Weights of a small transformer language model.
Size: 8 layers, MLP 1024 GELU, vocabulary 512.
Each number is 500 + 50 x the weight over its row's rms, rounded and kept within 0 to 999. Layers, rows and columns count from 0. Numbers have three digits each. The size before them is the row's rms in percent of the matrix's.

# down: layer 5 MLP down (transposed), 1024x256, rms 0.143, rows 380-432, columns 128-255
# up: layer 5 MLP up, 1024x256, rms 0.137, rows 381-432, columns 128-255
down380 094:491530518460380424554489513462534487482561476430577493583445508388496481486501564636464458513549491569516572521515543590483539479439526456431459544495477502513571472434424403518539520518436560463492544513518493450471598481573491493512438508500520518503551466515498537513421483493463541461479513550479454539494573468451354495597491428515534490440450448518568500502480523508419498516476
up381 095:509502456491548466543519553430614519436498492510462437510548464509500589551518538583553506550574502486464595549530382446541540505494476531619551481454475509560562470391413412542414463521497445467542563573498488537447432497480428486503484496573529432576510466578518488597534619471523465552463525519515528458422362560444508446431544436602515453476486463496513510624574514496470490511507
down381 102:520517406526531489571477475494553556489462442567397510422491471529451519514426570519523510559518540448505418522476514583569507503586464526521472512465517604475433397591420514456514541503420530424557523492597508512522503517420473483451448574548566566525535498499525545472451537396526510484512512525444522450549556453490443486497467520486406503561559468438497556530500495459586533392486
up382 107:597498505521574452474509514478432488577505483495521538518494545480516385468466541506502432512497512534532503517465500507442419486524436460509513534484444467429508512503566458455508486512446527495459414504504660494502454551500524432526497451529479565621501522484554474490671471533447498473468535560412483531462514491502526430598518497637475459502511373411535442443567498551467472522447
down382 112:574490522596478477499504536508450454548457487477441575432432512453512526486427539457398525500549464539480394554498541580437508494478506514479508510521574523494477517485556543431520516506425547448494520543439494583413501479528538559530491519482556509475528500392487505495439442584480388580544519444468653520535504560488473540550517540447550366573448571460502438398499545497610552557508
up383 092:529532632498536503516480402555510502528464513558451533597527560430551549460443506448473580504514513510530540459431488442498442492515581541459432485512425455525473461524523475525576404514479489527441442587483442581490524503533527560504554504561557412479595504588435559484371455561554459453581498429495478489503407566526477595487559581425435529496511439522556469403427540425520493530405
down383 093:472519471608529494509479519513480488415480512424499457482445444524555571452396536538494527565423569555458472445460534441500485475521478436578544521503456499502472527511549528527486413414457507574505510469425473494423511524467528579539566546490482648441491543477567495557569515469433453385560427505478486552513592511517522493527464400499547516465485501484556471587441482503535538528515
up384 101:489449526500548427450569477521505530511579443368437572515478490428584523442470515525537446571507463446382531548556482559483451432470462463408531495536403433534488477474547465644542492511489510558443531516466469543494544537444542507555454512511541483484467552359485466511527510492478531576423459571404493503569528479490567521547448441491567492548550497568512515527589526458518537547501
down384 099:564421548521426530601466470515572504485541485499552507492461507633524432486512450504575560442460470439535531439484447513575529520470464559436549607578529478465491490532472470485562428390434560455560508404407492531549474540482529500562496502500464478521482521461493510577458418467502525556479515539575505416500477526527531467444581510475492546490484510508451544513565506510593508530513
up385 099:516455509494496468581571532495400474571538488524533505482601523564458536414404530494424470549444515437501520449560506495453487566493561465562539423412495460509514515480410506519533519514489518516458551494570536485456547481505483448503514517460476573500533526447498572525470459445485434542410505431477516538524504493441663484484501479498533483509516562445454596505444506529447464419532
down385 095:560552502453551456437373495499557501507520534540573568404512428461529458440604498508497464464534512493536543493549575408505433596551464475545545459498489493511401370520516514417542560445501449436468477521554487481548552525515473499416555448475580411488507427472555500561535469523591461514493396494472564490573464525592372558486486412506346496529540553507488539490449522434519572507517
up386 102:606476520508674579526552426514490502469473458437508549502470520458455483492517528529565468537552482582470460469521523522453489568448410528427518540529509482487589532532490581623407496467515576414524512505524470468452553555482457453492465466490485511491543523536452526471439409552452564431529485466458489455435533507473527479586433504475470511467564489469513605528418529510546486392470
down386 106:522494470512503431500514448552578462559397526603498478534503557521514553460453580444513476411522618403445474511491542538575508568603477468410471561441558583441539477567504574566506531559539470405442455548542429585485550461456442498598497495468564435519520421417480455516640458476434516510560544459521574495501514518522485479481500497458565449495555469501492527541476531532577463480543
up387 098:474486553547545457451522523477499526527524463541566491425445462575471536592530565595468522516387535554527497576445454583570464511496473541543519436465523457471535524500579480436507413476500509501570475481344407529542500480472555544563440290495478578574516434451568569467428564564564565486490507555481469462545411516494425537500371574435540447575399461541441486508535585537460454454490
down387 098:445444526552543461467554624535434505577501468537503504556420541470513465551409564475450368549463490461571550529542430539459520466502495482486542397478466453580511467489572533554470490480495521453454568479530495556446556512520614534445494433524490495392514454522535545497541533523504430510621485512449573528541431507491565445542510466487543571527479549459503527509521437517470569512544
up388 093:548600459529413462585445502473403450406459407513433511481481474509407438470482524422540505563411566507401464509529509453516494458436486548510440442492548517468506504550497521491423390526479623516448513593440467527542484452509486441422514503532555457494564482381494590430554488507425501479611540594501442527538580505489594502499460521471480562516517526528461516526482576598521463496437
down388 099:451454512503470475493525479538417517551579533479522453399513529619523513494496543456459520466440458397492475459487518428506567435546450497488528502556503505561514634606439522491584468409505434467505582470482541546425539528564468503436505459519484493463592549489433495453412494461433510514456490545542455514473367487464520472567555517539522505572462490529645466410602461408538500510452
up389 103:464473476439476481465527471549524466506467473565442463522512510541535597447472438615446476479527528493481487488524595500496526508490514375415531509483550540516433460443555549433514484534516381483576476546436511412470489461611494476584511429511551565571445532572401538437387492564508560525535412445484499545514393500445427458512475534509539434478517483516546390452480488518460528526470
down389 100:574474474433532483436507498552459498595556488519465460470490504583515567463506519521464584492488489548541544487565509389461466579503515488667374472452528501479492534489498487450542494431542431494544504539449505525483546470618520462516527499448575506473570514517425598537492485431587543483517582478486402541489517474480461443599493556559502412562469468488448410455479467574494550490545
up390 096:424508509554445485526514469417510577488454491508428604460446465541482497479501495494474551477459409434531463620459522519524444474426468452509555444440505460567445587498541462490507554439364555530537527564590498521496501601512500486515439582449544574492531586591444436586542442461393521465437442461564511510520489495448422510508433487460480475438457442503545479504522464524445505546489
down390 103:526407476507497481587517512580513563492502455527506529575483478529574585455559534439499491491457444519460424518517485464558472625516389487549458506490452478522529467538531494496465420436591540517508561531571425536522487469498500526494523469480478515461484473575531533464512465541439477542522519536384519550506486479345558597512557524545526522581497497558481485554491550535488461465496
up391 096:524512492566526437610523486502531557451539555503448499450503406604562495466443564568466614519468595577436460510489492524446486494517453557470463621506514496431413614418485447447459498549483467407528488496529421508522585535493476465454369601509455430508478581572535518514431468522422534609586507447443379484537481507481478502601463452576485459540454524515464490488490503428514499500471
down391 100:479443522550461580512482542537548397523494459485563421520512500487530474517462500413459444480488544498573418480486465440528488563304541507469485530640490526470524437537563437476472504504495480508578426612515587478498516473446503506440435544503471504547556478550506525568521545419495440464456509493508488519448470446565541502415530548521438586493495492567483578511436491560499444555482
up392 097:535403504576438507468452562542515508507580515500466533560442449509487518520476501518478459444504454453518500510591525551512498515512502439495475483534530504488540496538480489458547523452444484523428491482420351411462499458573453538436453498566470605491531442520600504509477518516468519526530447476537439544406577516514526536510509513417603405513493488560447534493484596494580592487455
down392 094:532511478455510473451487508492475527601429478541529509414421544533553475574442505477490512439568514509495500429498531604545437463421553491529379602494504444451487503554496477541511473403470546587634603497457482538514404532516593429523525593437522466476567403472489353542479554536537527534489494521542605491496509543517511522467430508501415565558577484496481601480401492480540457482565
up393 100:442496568589504470477536420444472536497500423534440536481493513503534478584448543584512430572493571450415523524555429498501548607472561480435420509454563529493637517600488465416529506336466544523439589605522475557528543507461435404489489489511553482583502482419391544520574547580503430492485560488481441561507525449541525416477464520486490537554542458417444498490576507484480506583519
down393 096:549503423441573608429534507515472485527495432528530443436491506525472483466512529493589515580475481543398450477513522504485512410535526420555516541497555460573491421524471578536519510504480519458506603455405511544531494422455565434516425391415489458490528467541490464522528522417512493552516472548453481557490565530526510587587538499450546491410450446563468479464462484569468509443513
up394 098:475540493525529469503453516547518583534438426542465488521554540455563492422557500547544416582504438447477454498495439521500561478451512453468510525561485475472491593561439469555481535548545375553555517536498458431499541402509498444533472404616420508442494538482601520507458451456531501461463507473420408443458391490472556441425460523528447545543495519516547447519461425571556461512577
down394 084:473516539518532584583610530507562467440551528480554436547476449509476496501445553613442539469436496538492533510498514444472433477569519590485458472524492470483542360501553478554428493477435552485438455554562397498448496508550456403479480518430563508503493420440421424499563490417557475503545453524592464513550512550422488483609500532596552486488480421434542516534479540437567528516475
up395 097:552485462474404477541552542506489509460564483449537495585502504561556504537473542568529465478505490432478568540458440501542521463481447453481523479496506565539467354468582550493550475420521495524472522443492552458564475607595454473462421490437558485486610442438531500514510504542544454478436513518601396553463417472505520435519519461502438571534484550430443562440393547486560443440526
down395 105:449526529521483513482500455502541536436564504510457488473525436569599567443499517473466481492458387536549553581507512585570494397472537500545433486563518414551555457451492525471469473477506478516490443539497523468470440442487465470516488469482450530484454436478531554494607576392438488572554465571595448437416507525482536531571538606549507490488529565433398462469544526468482559540500
up396 092:493436584560482532533505446476454428415485519457515568456545401477439478363476592548436450429480467508533431452472487553444396437546427453454473430495529552391509468459441515482511448460486497501445547467504582564471474487468464521537470487479462493529541522566545477553609533610530568503533471506480470563465536515431502527468507493530517542587514450480405453469489580606485489547509
down396 101:409528500476519422530520494496525463579538506472412471437462589389593526599552514563592461425487542442551491490505462458536467531425479529564372470539549476595445530529517442486447500507541460555488537493612511570558472528448426494435508526522497482493527523440516501517464429468479378495486525544465644461519524538465464563478459571549536531567550576447529503490538444491527505496490
up397 096:538531507486473481511458478487488508501488537621453524447397463473477487503533433516520513610404533493505538498524521513467417505519513452520541464544603488533551568474489498506551506525486499543512521466494453486405514441532437564490471516555416534535523498511471585562424500393550542449481540543419568532495472437513420476511535513602547461458413472575542487508491486585547505570485
down397 100:398479479472584427491528440590458464639456480517606482505502446529462538474578519487562509462517404476494510508482498609507465565571489549462508465588459489566432512517581468585492525439491408524583530496573548500520541476495522535550546499468562501465501537529514485457506558474526541509539513446570466456521517521500497543406431463552503576558434534593456484397459567480464457540478
up398 093:527556475533539648559445585558501536546466496514382497508485532482553513562533502483573434542477549525551551522465540629519502445588573522565476477472590442569541439467410520459432553465499481443565417421487579498472576513508531450516579533479609485488554393393423478467639459482541552438474492502487479500496539508552526520481492564533491492541460534468426427513494479492442506593501
down398 090:456386455553516551472476498526586383507568476499511512533541460524445471495422499540517575498435572451442528482427498398389503465545475609496522488535433488449476558447517490548548523495599560464455484505537415556542413499493555569510511522385498438482501506501466429503396540552500509537409482479479514566502503497458446523514459506515586495537474541540479519549556546475537480460497
up399 092:516445503567505484521525471485510540499477596537411496511535550575481542437646435519523611545505459522500485467466440460526383507481508476455531375505453515478502594483398502540521406462523554482432593558521560580474431461513482538500481420499542512482539526497504439415519540465468526505409507580479591545553530450520466581496536496518554479470510599638435598446537560534396505560557
down399 096:490530497440535554470547539457489493581503469479495530477542488460460460550464488584487351469496524566542492546616486455566564483538486531573455556475450471436503467494446525571554501533479401460562469510560558383463489474416453449539487565492470412484534479504517547511521578456606501555516500444464460482509423482461563548470602515464458426391578519375492507506452551571505455436596
up400 096:556548586463557514588452395404483513435577488496578408536443536442530435484435542579406439519491493552442472454533556523438441531530501485444562495448550512372428480539413450533504503506473495486440477453589485543477452490441550563470546490452544513558495504489569427511591547475521587571501550525480462443509573421450504512449600484442459470462541515519565474504466517432545464495469
down400 098:487371540531505565543534513488521471560519583536443518507515481530536487505527407574569546533489551582444577511530503453391438551549446429492566477449519456541495512525502473525576527543455411498573550484498454433472533435459486575428562437602508525533410522471451500539556453491383497473472540529512530541423511511479461433385538582454542437485464529461555449515544502457594591469520
up401 107:542478517429408561499486446510587435461482514446503551464437552491598470485444532464448552450580457505530510540500469560544492542587560503482503584562594524498536513460569494517555489521468613447506500537456460545507582531466493475512567540544504510482442531431482473479461557445503456527578515517599591483584509530468538450479467413484495493532479546548478562406533533501558497492453
down401 097:567519517487505605497603596489509526561521503489534464461486430446511461448452525563496609459445530416469480451489591429543493472473513514603534491425469505520444538550543483394554521470397565525532514484416470543466477428574523477365462531499549467420382572552508514476484522469502392545517480501511580442447527520470525484427557537475486434452423414435475524428506449518448582560495
up402 097:553461548458478508513557488434505434466450512578535504488407510526542439453442482479448541537568489539525546549539475555452501489509529527469535574540564479503553356455503579472465500375468556565493453592499584439460604450527585483464451511669545599633526461445542440470468530400543538498517527472480578500463465456454540428541467427476464544520542456438465522510425438490455508543534
down402 095:523488379557389525539507435457576484537475533467513506516449463519560518459521489457509526479590479484504493474551436626559520514412480530567494447450491568508496413487498554426467441415502503514540622455604404480472456471593538465454479445506486523529467503611406530544468426450481413442529432569516511543382560446469514586528573555490505597503520487460427507452595559477542531486531
up403 107:517517416483536497566540507508568563472489556493591518454550490501524575466501521453463573482523525515486488508526439419473551445486508423451457435544436450555582559409518424470597562463477580566484549447452517479523481494531536606449541383535540538509522524561473555551526412523502482441395491556428532499584517485486485500463555512493497483560439515564470541438491497525495562547480
down403 102:609522413469475499494489508432513396474436622533524464417562423578487588518488704531440556462476470460512489469423517483515386577461437586472508559394496539523523424527475508575439536463512460504537465567482591513585545528551512447449525470478510417486467542431434432463619426471543472485570559408572494522479526424480547515497506540472525544517465473486435537560486476418520486406487
up404 096:527507549546471510482572522476500531459533540497479500500469547575419473452448599506438593462453433430543411503527485529442520475608465434531472510484449552455495379452573497509432557465412541484425469509534487531471442541496511443491471481543532509502522516536490522489556533450504491607553442502424452562527431578521472464427534564578500681482467491546563507445390613526456472479523
down404 098:554548496498615527575406451568543370558528575496560497561486473480570476458442539470542473436523493499474601494553468389540442451433470610520496514461473526464458435444502523446490490477600544578527484460526524525478440529429458482434540553546602541414443555476549476561549409500534538525491541418497550522505482466481540550558469576453534474501507432539426484494417521470544543494520
up405 103:577509534559534526480533575511514569436483427502513490529429457511541474481437403532463518510523500546499493608565438449573505511483482535451494525578556392550514435446528480549439518501477571573430533471486481524391434543412413531502399501482540559537541494427577492446522571509490489393480456491477456663478396608503567474383452500486495449520509500482505513468413471547400509525529
down405 090:494497525489490387550522478466497559515552487499464520544469452490593503484513521589533540573437476537464474567533507449462521488390487506587494437546459509484598463563426430475555569561518523547478509464480433550576546531595472519408644581554488482476577484425513440466494500490468544537566573516638550503439515451522497469400455557455504527455506600511508469537442534499525481468417
up406 104:487487467506456525461497505488462477486594533431499488421545521480540503552528545478504556448478411472476560472422505525507498568507483411519558501514491521520485464443532488417509448558576567519474451535437377556462409488478413438472494639505463556523391524439473455493602455548509595543460440505518472475463427536520520484470560511481431576352483425470427467411517498520496439529484
down406 103:515518558455507456499513416538488461482450483547576562483510519485525467535586392573505520470492587482533517495495439479411511470456461435481353345451475499385506506484511578512522580459521425508444457503480429433464527466501518477482495444488447440433505459558517512533508526528548514466584467435507504541508530459553510554513497527448482527578504562487542439484520470529449519475588
up407 099:488508504484544518534490527523464426469473444575508555499498596457484542450500513454590547476472588506590495522494566548499497473530429544516478390527555456549534527454562498380498417458460522380512593535505489526498477470501489536513424543529499398442552407502514512548489598480564494548555579493447448547479457397530415495489517610402519569568533462492503459419535568499543482526417
down407 097:516486499507446510487544602520506360448487481459543580414476461536469452560523463442488551460454510491511492522492499440462461470582527424586541509500481579429422511541504510557445578586554491473549513436615454545463398561534575450429474455466470509492567539491540526491487492496532549538489530523590485488474399509548570472453506560563474489462559520483492521509492507533505490450477
up408 102:567475501517595465522540542474586434506445524520442438416537521535592403463504523543463516544511544589560572462516454529508518529480516486536582460523505505577506501404519511439451496558481560515457507446526548440408555582483459520511604472495477487459510464527548531446521564528408480444474442479541471493499420479440579381496423499490535513429497393546460466485570584476534451464474
down408 103:491490514547546463510449542546454436550551600470494552483468481495400539463619533496518494526376537481376441565477595487535621570540513460514502453569489551518476565512423481556458566461532507447442354549511537511481467596527485460509499498449527592545503583609470468509536574495518544482481470487408351457616492377457512459514541480468502486537505421454481521481615510488562534496432
up409 103:448508536538484421381497457447522532483472494467527462562478557501473514390513524467456561483456507532465449534448467509341446515450539499534511590482576427465539517542496568536564434522456516460431468493453444506450551521575600548489482466477445474503432494464568514479467532532580514529607440474517472489545502457506445504490529547508460507518477504535530551538618475409468497508469
down409 096:555469588569559553423495537526512525478471439523450508476359584526520491494501483509501440418568487562406545442458556447466538463484545497503452558587436530467516457610526605513418454502440585538474556533458518479475530549482522455443546515446570512538534445432500467524495457528503604610440493512436521505458503528529564562426480515408459502414524377460429448510511509440513549572593
up410 102:517416440555507546564459578434546505371463457469539523485480576441504511472525490469471506512501502425523571489365619503550411472360463465462537442552449513415617484469446482454504407487580541453471425510460520434570563494552458525496485405529505514589484514449434479577490517477375546542535577503534558420431456507509434544455552534538416485533587393543517510486454531545494524517559
down410 105:433506563441440474526601538392491491509442461477538444569490530538450432394457414546496490574445504455414493443468397475526492485543476553465596513437523390497463566536525483521412520345541518581544466495451406464434511510451455532465556464493539456569463500474491442458565455469506514471411507452399482508527553548559480554505558469472462584524531524549551454501537533527525490490560
up411 097:561510495446464545460581530545496497498419474535515486522570527386492497436423500549519530631492525563462459495479453492498542533552549508445591499456449484537568494504520519593498563504611538501462470432466454476474469472459503566402536487573481527420480543502414435495441464516549465453537501493513513397496506497419531444529580508584461512493607479456472639523503534398567600504491
down411 103:526375424506492450501442385480597513470495482409418503537571543486440475534513457438506485506452576610604530572498441461423443485535444495543479476573418611512438498533473528482504558541518518555494523503444485642408469558448570611463497456596427476496609491508517507586437471560476431494573602481549543411551572408513521510446514445562486534458502434451481489518502433532521522500552
up412 101:474556502414549496410513440565488525434491505458448501542508539478588485487473499531471543432442500449488537469464467575463532493492482522537484430438532502569474453482426386489445512452516517505488512475473508546496498577560556534488494555506499536490512412479542502428526525497481474534434522595476577466488470462496455563495442499503516621559349386543549428582542448520535532527539
down412 111:455516497469496467582431509495452460499545445636528478413510469521529503497375454432588434507414503516511460486549575377439448488465547529477470516473495500473564503493528490392491528516539488547483555522501605566526500483485550460528504457437469477551554487515482491545516560481485444490534528433499420497571534502499475522458506536523489562459664601487504554526481492511541486525522
up413 096:582549500563471541595530476598517549448506493531545474366465487536391486471472517501480504385483561503497559584486393631498483445509474600500514432484506524510492550483415441564572525513585541533459457501541379577478575558454488442456489518500503569589441522537542454473503486468541505531497445563601442516535446450547431576598497404556449462550406377483555528521523517522498457554517
down413 096:514493499405475562461577548373476492497488485522561652488440532474535527491512490495569442578546611423474390403612473528400480556478521466425492408502485493511408462553550517515454491523509475513493601541395530451542502589523487532529450465529413409514463528414524544540497473472470461428519526553468571518515422572543440497466440537375441477427582531558500505428523495491539469512528
up414 112:484503391525519473489511460451524479445469521413554501547474439528517471497468548510491481575524559539374445550457509548391407460522461568565462458479507470520517453458497509525562442452511489534640496482506472471548542470550409487477512516579398615579484484481501555473613410589537512482526447514415551568522480460476466521451585453535574466550497535395466498515448468565560512465470
down414 101:485457433518394415467500500532567540567491573537492466505502498515484453432466494385428460608577498500541443564471463550446520480543451475512474433539561534556449405414504524534550522462473518453425504446494355519583553445497454503478517514454461497526432561515487528496493421501484533433592487543445435543456548436518453569482576467564455409480511679476518506501469466437467507539473
up415 096:567511562441604611490518542478447466522417527506452432448515515456551471608487431582519504387473577504507468459442519503474501497596493457491455609490518538492590512446533467498450640499417547521555501530555485509510564448463582526566503571533570495509441457483488548437492657486490507552482478488423507455517432564509512524564461522475556506485444524566490450455453542430461470521528
down415 097:478496529400455505532455525390605498495468532555469530562443457498536448534453499530512467559509485474455548539561440518420465469492441531483480482531437490464523469438512500548563450472601507486544484514446474564511472425439487496367561648522542501415603515416531438499425408472567490477510565472502463528536381540468509489512487546526572587509520546524461514489491472525533404499413
up416 099:456470409488571511418547520477520540448586434556541493531549547510496540506407508559501482404465521404480493561564549490475448572562500500510387468462469460461493561502509546509495459534493471500486420534471497544533513522381456600452524503516416453501461490493505481449500434528482499582487571460510454476576390561460525505498498442482485469452499420499450553504502513551573403495481
down416 102:466520517410424565483511433420483592502536409549531547406516428514476554435480447453564490502464506580451564573565536548596528453542488483517543433557557446530479514521536391525492413461498549406438522515505558441429491503418547514519497550501505487437579563529421497583491526525564448436544573454504437414455585494443391564491523528606579482534542532484493443512588490461510504474445
up417 105:424510502554514441606577544533382484540544540613435592518502510498505497423469465528458474536473539462600519548478539612481503536508478542516553533491575498590454560479473514574492541452451471437495456543498525524509461585592537500542556537593535526500504435584470575438581589594522438553531431551538515547533541464534502450502480543510482452481467482511479518382488578458507527401584
down417 097:466460503469503502514562428570529474507482540438510447467473447576630568546466452452493514453490485551437623550521491491523534435475547485548459480481520487524542488499514460505519396476631480423388430487540485443373436484467519432506560498521524551546460555477478555525409540483503548465484352503554495480512480624488436460413496435525480502494492559424471464569459534478358433488471
up418 100:480538452570480466511476526468514531515491488400503442458510436429471456557437533541467533444485503433459508501540482545463469568534509497525532535598504550519462479452404552501512543454530536523463579575498509478486510557455461473492417570499383504423471513500680513440584465514521478373458502465564484446490546428558516468545489510443498595548530444498551463512524434588586601457471
down418 099:573578507524489505487465428553588487527524530464522439495506505551528447458483485414519500536592534518512475538474458577574494538507386525407508461453474466532484536370501522536522522444446563495447596414531379471479470409553482482498584551436496533474376491483535459456495452487514524496430457481540516500626544371519517471468499480510447572498579558535497531529503584516457495613507
up419 099:520417591544448491535482529467516408531412483550536518499513522605519516461484472441530465495464504476496391561412420514493469565552520429504504535593542550504447560491413505623566495513467472507515560545474472579507444430577467430567461597535567549487517472525469588433541546563451543488489504479500477609477487571554428494455499481591509402561350502447558542438506549445484519537415
down419 100:522540495468500543546509520431518520404473473441532604439510401538547583545462418434476537482567509572483548470473426541546504520489472618576558484446563482481426511533476504484472493353545530529523505508504517448424435460511403532421585570485452475437503515546541465541418467523528514540532505551428450539558535495506518529522506430533370600479521465491517481549510494413476503512540
up420 106:603502564584534493466487416615459444504377389584543600444487527518481525465504550535517573514515548501463468514519500466597440540497542467443483461420411450507470446460494471467567502493472578502569436488509484420550424465493508479492455453476516524420504580396570477478533495540435485571497528470519508449451452518558522395514530384453513475532494433491479499441574532476535504544516
down420 104:415611458436549489460568467493485465447518581501436537455557493469482452543504477447508522437421426453520550498514510499430567445605506453433540473658484406570459462485501566476510518456481523582488466631410522510435514477493503512466556496442504510508479528547371572509538529507494546493435502560460490489458433492561470434479570456507494475394491451586543482441460559465513485473563
up421 102:545475411534507515506497555520463481432490512492625557495529465409426462557549684501525576622546603480468578486553526502509525487535538572572517401473452498515497473458567483549441449526498526506483484481464541470472492545485472504446516389461541530580559494564509451483494437469451506519433478451554388502418413494576437456521463446573475458475539518518517514537492476509493484595471
down421 099:488516469521444530503448452460484517506529514534547455528544471565377566444490464482449557494397474472538414500505559511501384532523567474422443522468651540495565478444511497489579492571551496496469519524482523451552453506583561432478506527493579475468480448471475621502518453490476551493507425488572524552491645519456513430419442474447549486505460581473528493628546576483482577476524
up422 102:587523541471449546570463433565429495469551547472494503382501474555413449505602492506425593449535500511497602519524536576518436591425634453462443541444537536457489504513516449559549491436498493408475488535554503532512428410500425458443517467403492582441484488427460495537543486543476503521488496551493465554469486437635406493510435451552516529515479576479448450453549554533502561500543
down422 099:511492469545501513490467486471478509548457457414449484462538586544475475423463545598603442538493472451407490450441504466555640534478523499439535433631454478503487538486459557495457451494357632452478533526492540556609539536522490507504572483431547458535497526503543396502493562449464498566512616536544514494548522432487524484463452497532510410395499518517498533512499556426484485532355
up423 091:550458531526533452523447571405485431447381549441513506532507581532414421446469562505528543496540519558542576444522520496498432519477586459476515434534574451511424551569582514567566494458559556556522572536560495408512531574498414411603480505447483493493504570516441502462494492461426440556460492432508394404475386543507536515441463443538560489492480450465532480460470543612459482510518
down423 099:549584484446515413451488494519558403455480481521552498435545429452492556521584348464479503512541485456532562529508494499515607502502419523505370459447517556412457490505545450453418473368514555481552603499550493431501579474466501558415428507447506458558538478468475451502458546506525537447525515455452429420544524504545544510469474458498532478547481559535489456529558496480520517462610
up424 102:488559467470497456580422478489589536480550491471583601541543542510449506514609471535470559381458437575576452451456594536464547576471389529538500579463478476473545493540481484444371500561517567499554499491423470509479557539404516415447519525551512519565508573472525532426483475461505500574431470513393426495512448467528618506464436441539496426489418498480500508566426521447503446453515
down424 093:448492491498501440529498543572523579394553452498453532484615479499498508597533431522582530449497513520496521461546465476495491431458569509526502509438554539522517544418521494469420536592530472455467451616570623535427559573499511620491480454588437425478473461568453493558565466506547462557424485514587505508488532469533478560504481500522509519500474477496468502449488488510498519465508
up425 101:511425517603468626551591519453457540629516465506415503474504476488535409520459565427552495568464422581453466498481530565414562504380461500406492523506609480465490445492500465424484507531544482421548456586577540593489506457503444457547466568495498549476492489451525504553558465465435542559564465494529525423473395549420511526422568438527501530395446481492518437487475523514525537524440
down425 100:447492529468620494429475412524547445338485529523533563564457538453482459495551443449464522440557461466604404585473483481460459479515533474514507427404482479566533530491416483508420565506447459488445562422530511557494490436503480445532460500489444475491493549519547499496473568504491454464545530555460547404562490494518478455560535442413499532526496586524543518360484506445510470467369
up426 100:656491601479510420427491500657493465520489460475467526468565545541552468462469581473450519580464508477491407560504452564553456544415554484439516477440586562458496481481591458516404431476504419474553432533511612637474505468426482530523497497426414550529461447432483504541497493540568588543540518386535469457585401531495525508446590560496487477491511457474498459521541488469454463434491
down426 103:715503556416555489489556481474518447602506570419446476435429494511505494503483534543492491492556474477497577500489569589538471501507503408536462408515449534454596559488478560435513510441472462524448469444521476488467499570439542490514552506516569430479523467464656495523433502608527447536550465466478518531495446582380475497531512563561578450499552461482488491357521484590531443495453
up427 101:509487527555457526398546539550591546432356529492507463504472498518537499525534572484549512451473429579480490508472552434545436571564544493535556569503533554440551442423553585365448542567420462513545480492503454569471448523504467554492474464560523542477528467436490516557574544418466421515554386478424511539513481488478572475521420522494587575435449501445519569518519495410458509484496
down427 109:577519547399571491607494565559459487443538530535493525561484605438546538484478415573361492615468499522519444531469535564558541515449483537518509434502512555509510529417481450480429501491549448580495484522486568447514495420609484546458412496534535525452472555488514457538445546486497532545456478494541534505491571512495501439520485561539562496457567452505493544518455472460475522463548
up428 101:584491484485500471435497600573473536479314459600599500439544412595507473436558549453401491429509441417498560502475495427526493531450580461518526451497508567528593597466567534483501491531462531352542497451581548448499475564557508469494464552487509555451570454462562463426492459406536502564438538473493486461477450505490489577544512456453533492474492516435616456470520539548448437612492
down428 101:539492571566535533555502451484489474504507587515505455434461501477540442505595431489504522524539549527460533510445456519521533331485413476450569464516467547522482456503482473428560480476412572519466516457442322507528594537494500435481520416510457511542440544423557450473440471564481559555543481588510504434569469510420513551509433445531520360537529463465522574467484513489548498668632
up429 104:544647548535598502499441499540561557436450417518420468481534486494584476605552482524455519504495459565481498456562596509586488430501407551548476510420551571441563531495481564512485538523451432428540493501565517470491566499526545535466466492520455456540472498534431461440490520469504498561500547406507493471447541500489644446505494482481435466536532393567425516544453474533423496504405
down429 096:532469505488490390492421521538561409446508561474515441473515532491468521525593572412498565436513562451444524503544556507507498448479595488404507566521523478482491463464582489476502569528461564501575447522526497547492547505512499625527424523425608453378579496552459438617469445653453445491576467510534507542496528526480517480537534429487526463464628577353460501370539466462467558540585
up430 098:507575494547530600487537499420486511450562510531442526463459563526490544556511445453452525478502479456523480390577569497493549429527528443521533492577458501555515447404528524509598526496479410394511539545577501483425450509561544479573557513506573517559444543466549525461583531505420555487592493512512529520511447541532374528402556507470474576413563431519553467543447416495580487506417
down430 096:482394483495479425482504401556568502435501448431483562532386501489534528388429445555519556474508424514532496474522515470535435584508513516451446528473461499550458403532411440513482444490522472516434511433513547484595533497452399538486384517521528479580603534571519536548557444441512521488476435532500508543557570415541547514490356482486486565511450491477403462508526498506515469538436
up431 102:497540516496530501569544483551535578530528573510490538443549479469499526441552554598474510434508547507430362460500421567543483492543511542494493508501555492522479468488529456549584400568452454532476517550480418506534614537463382449467480564538520535503536525513531522464526538494538472501602564490506452540457466390482468516483387483532523509529562454446486480614522561540525456474438
down431 099:577449470517519464508517545541422374500443450441579514541472503513458442501470535541440477481507407476474526524498474473603554495506541575420486534511571511513477556438525512390514501522444599540551424378531491376433589557512556491505473384545443500511612460557492479456448429542473557533482507526486573502537512540502463565485540467507505406595427506522513509483449481507444494524427
up432 092:522481563524566480427497551482511457446554566483474516519493578449571466506441467460499589502487495489483403482526549489382551503456539498540469475528630466486441520482554537516539531465517599413525469430498506462462536492469508526517478616503575503529566543547516453413529463422552494571530461466428582551543498488516464531555504454461586423479594465465498530499476469448404534454480
down432 098:569521524529439535542586510514564488445534516543491470471454514559523384503549502534544383492541518594424581494516504508544565447347479517483508531476618476486435485497469528461584428527397551446566521391421441488470490493453599457379492474448545483421424514512456445435503523410559446590558523528523516545415536489550545519490426554435551519387521553589560500503454623550457478640511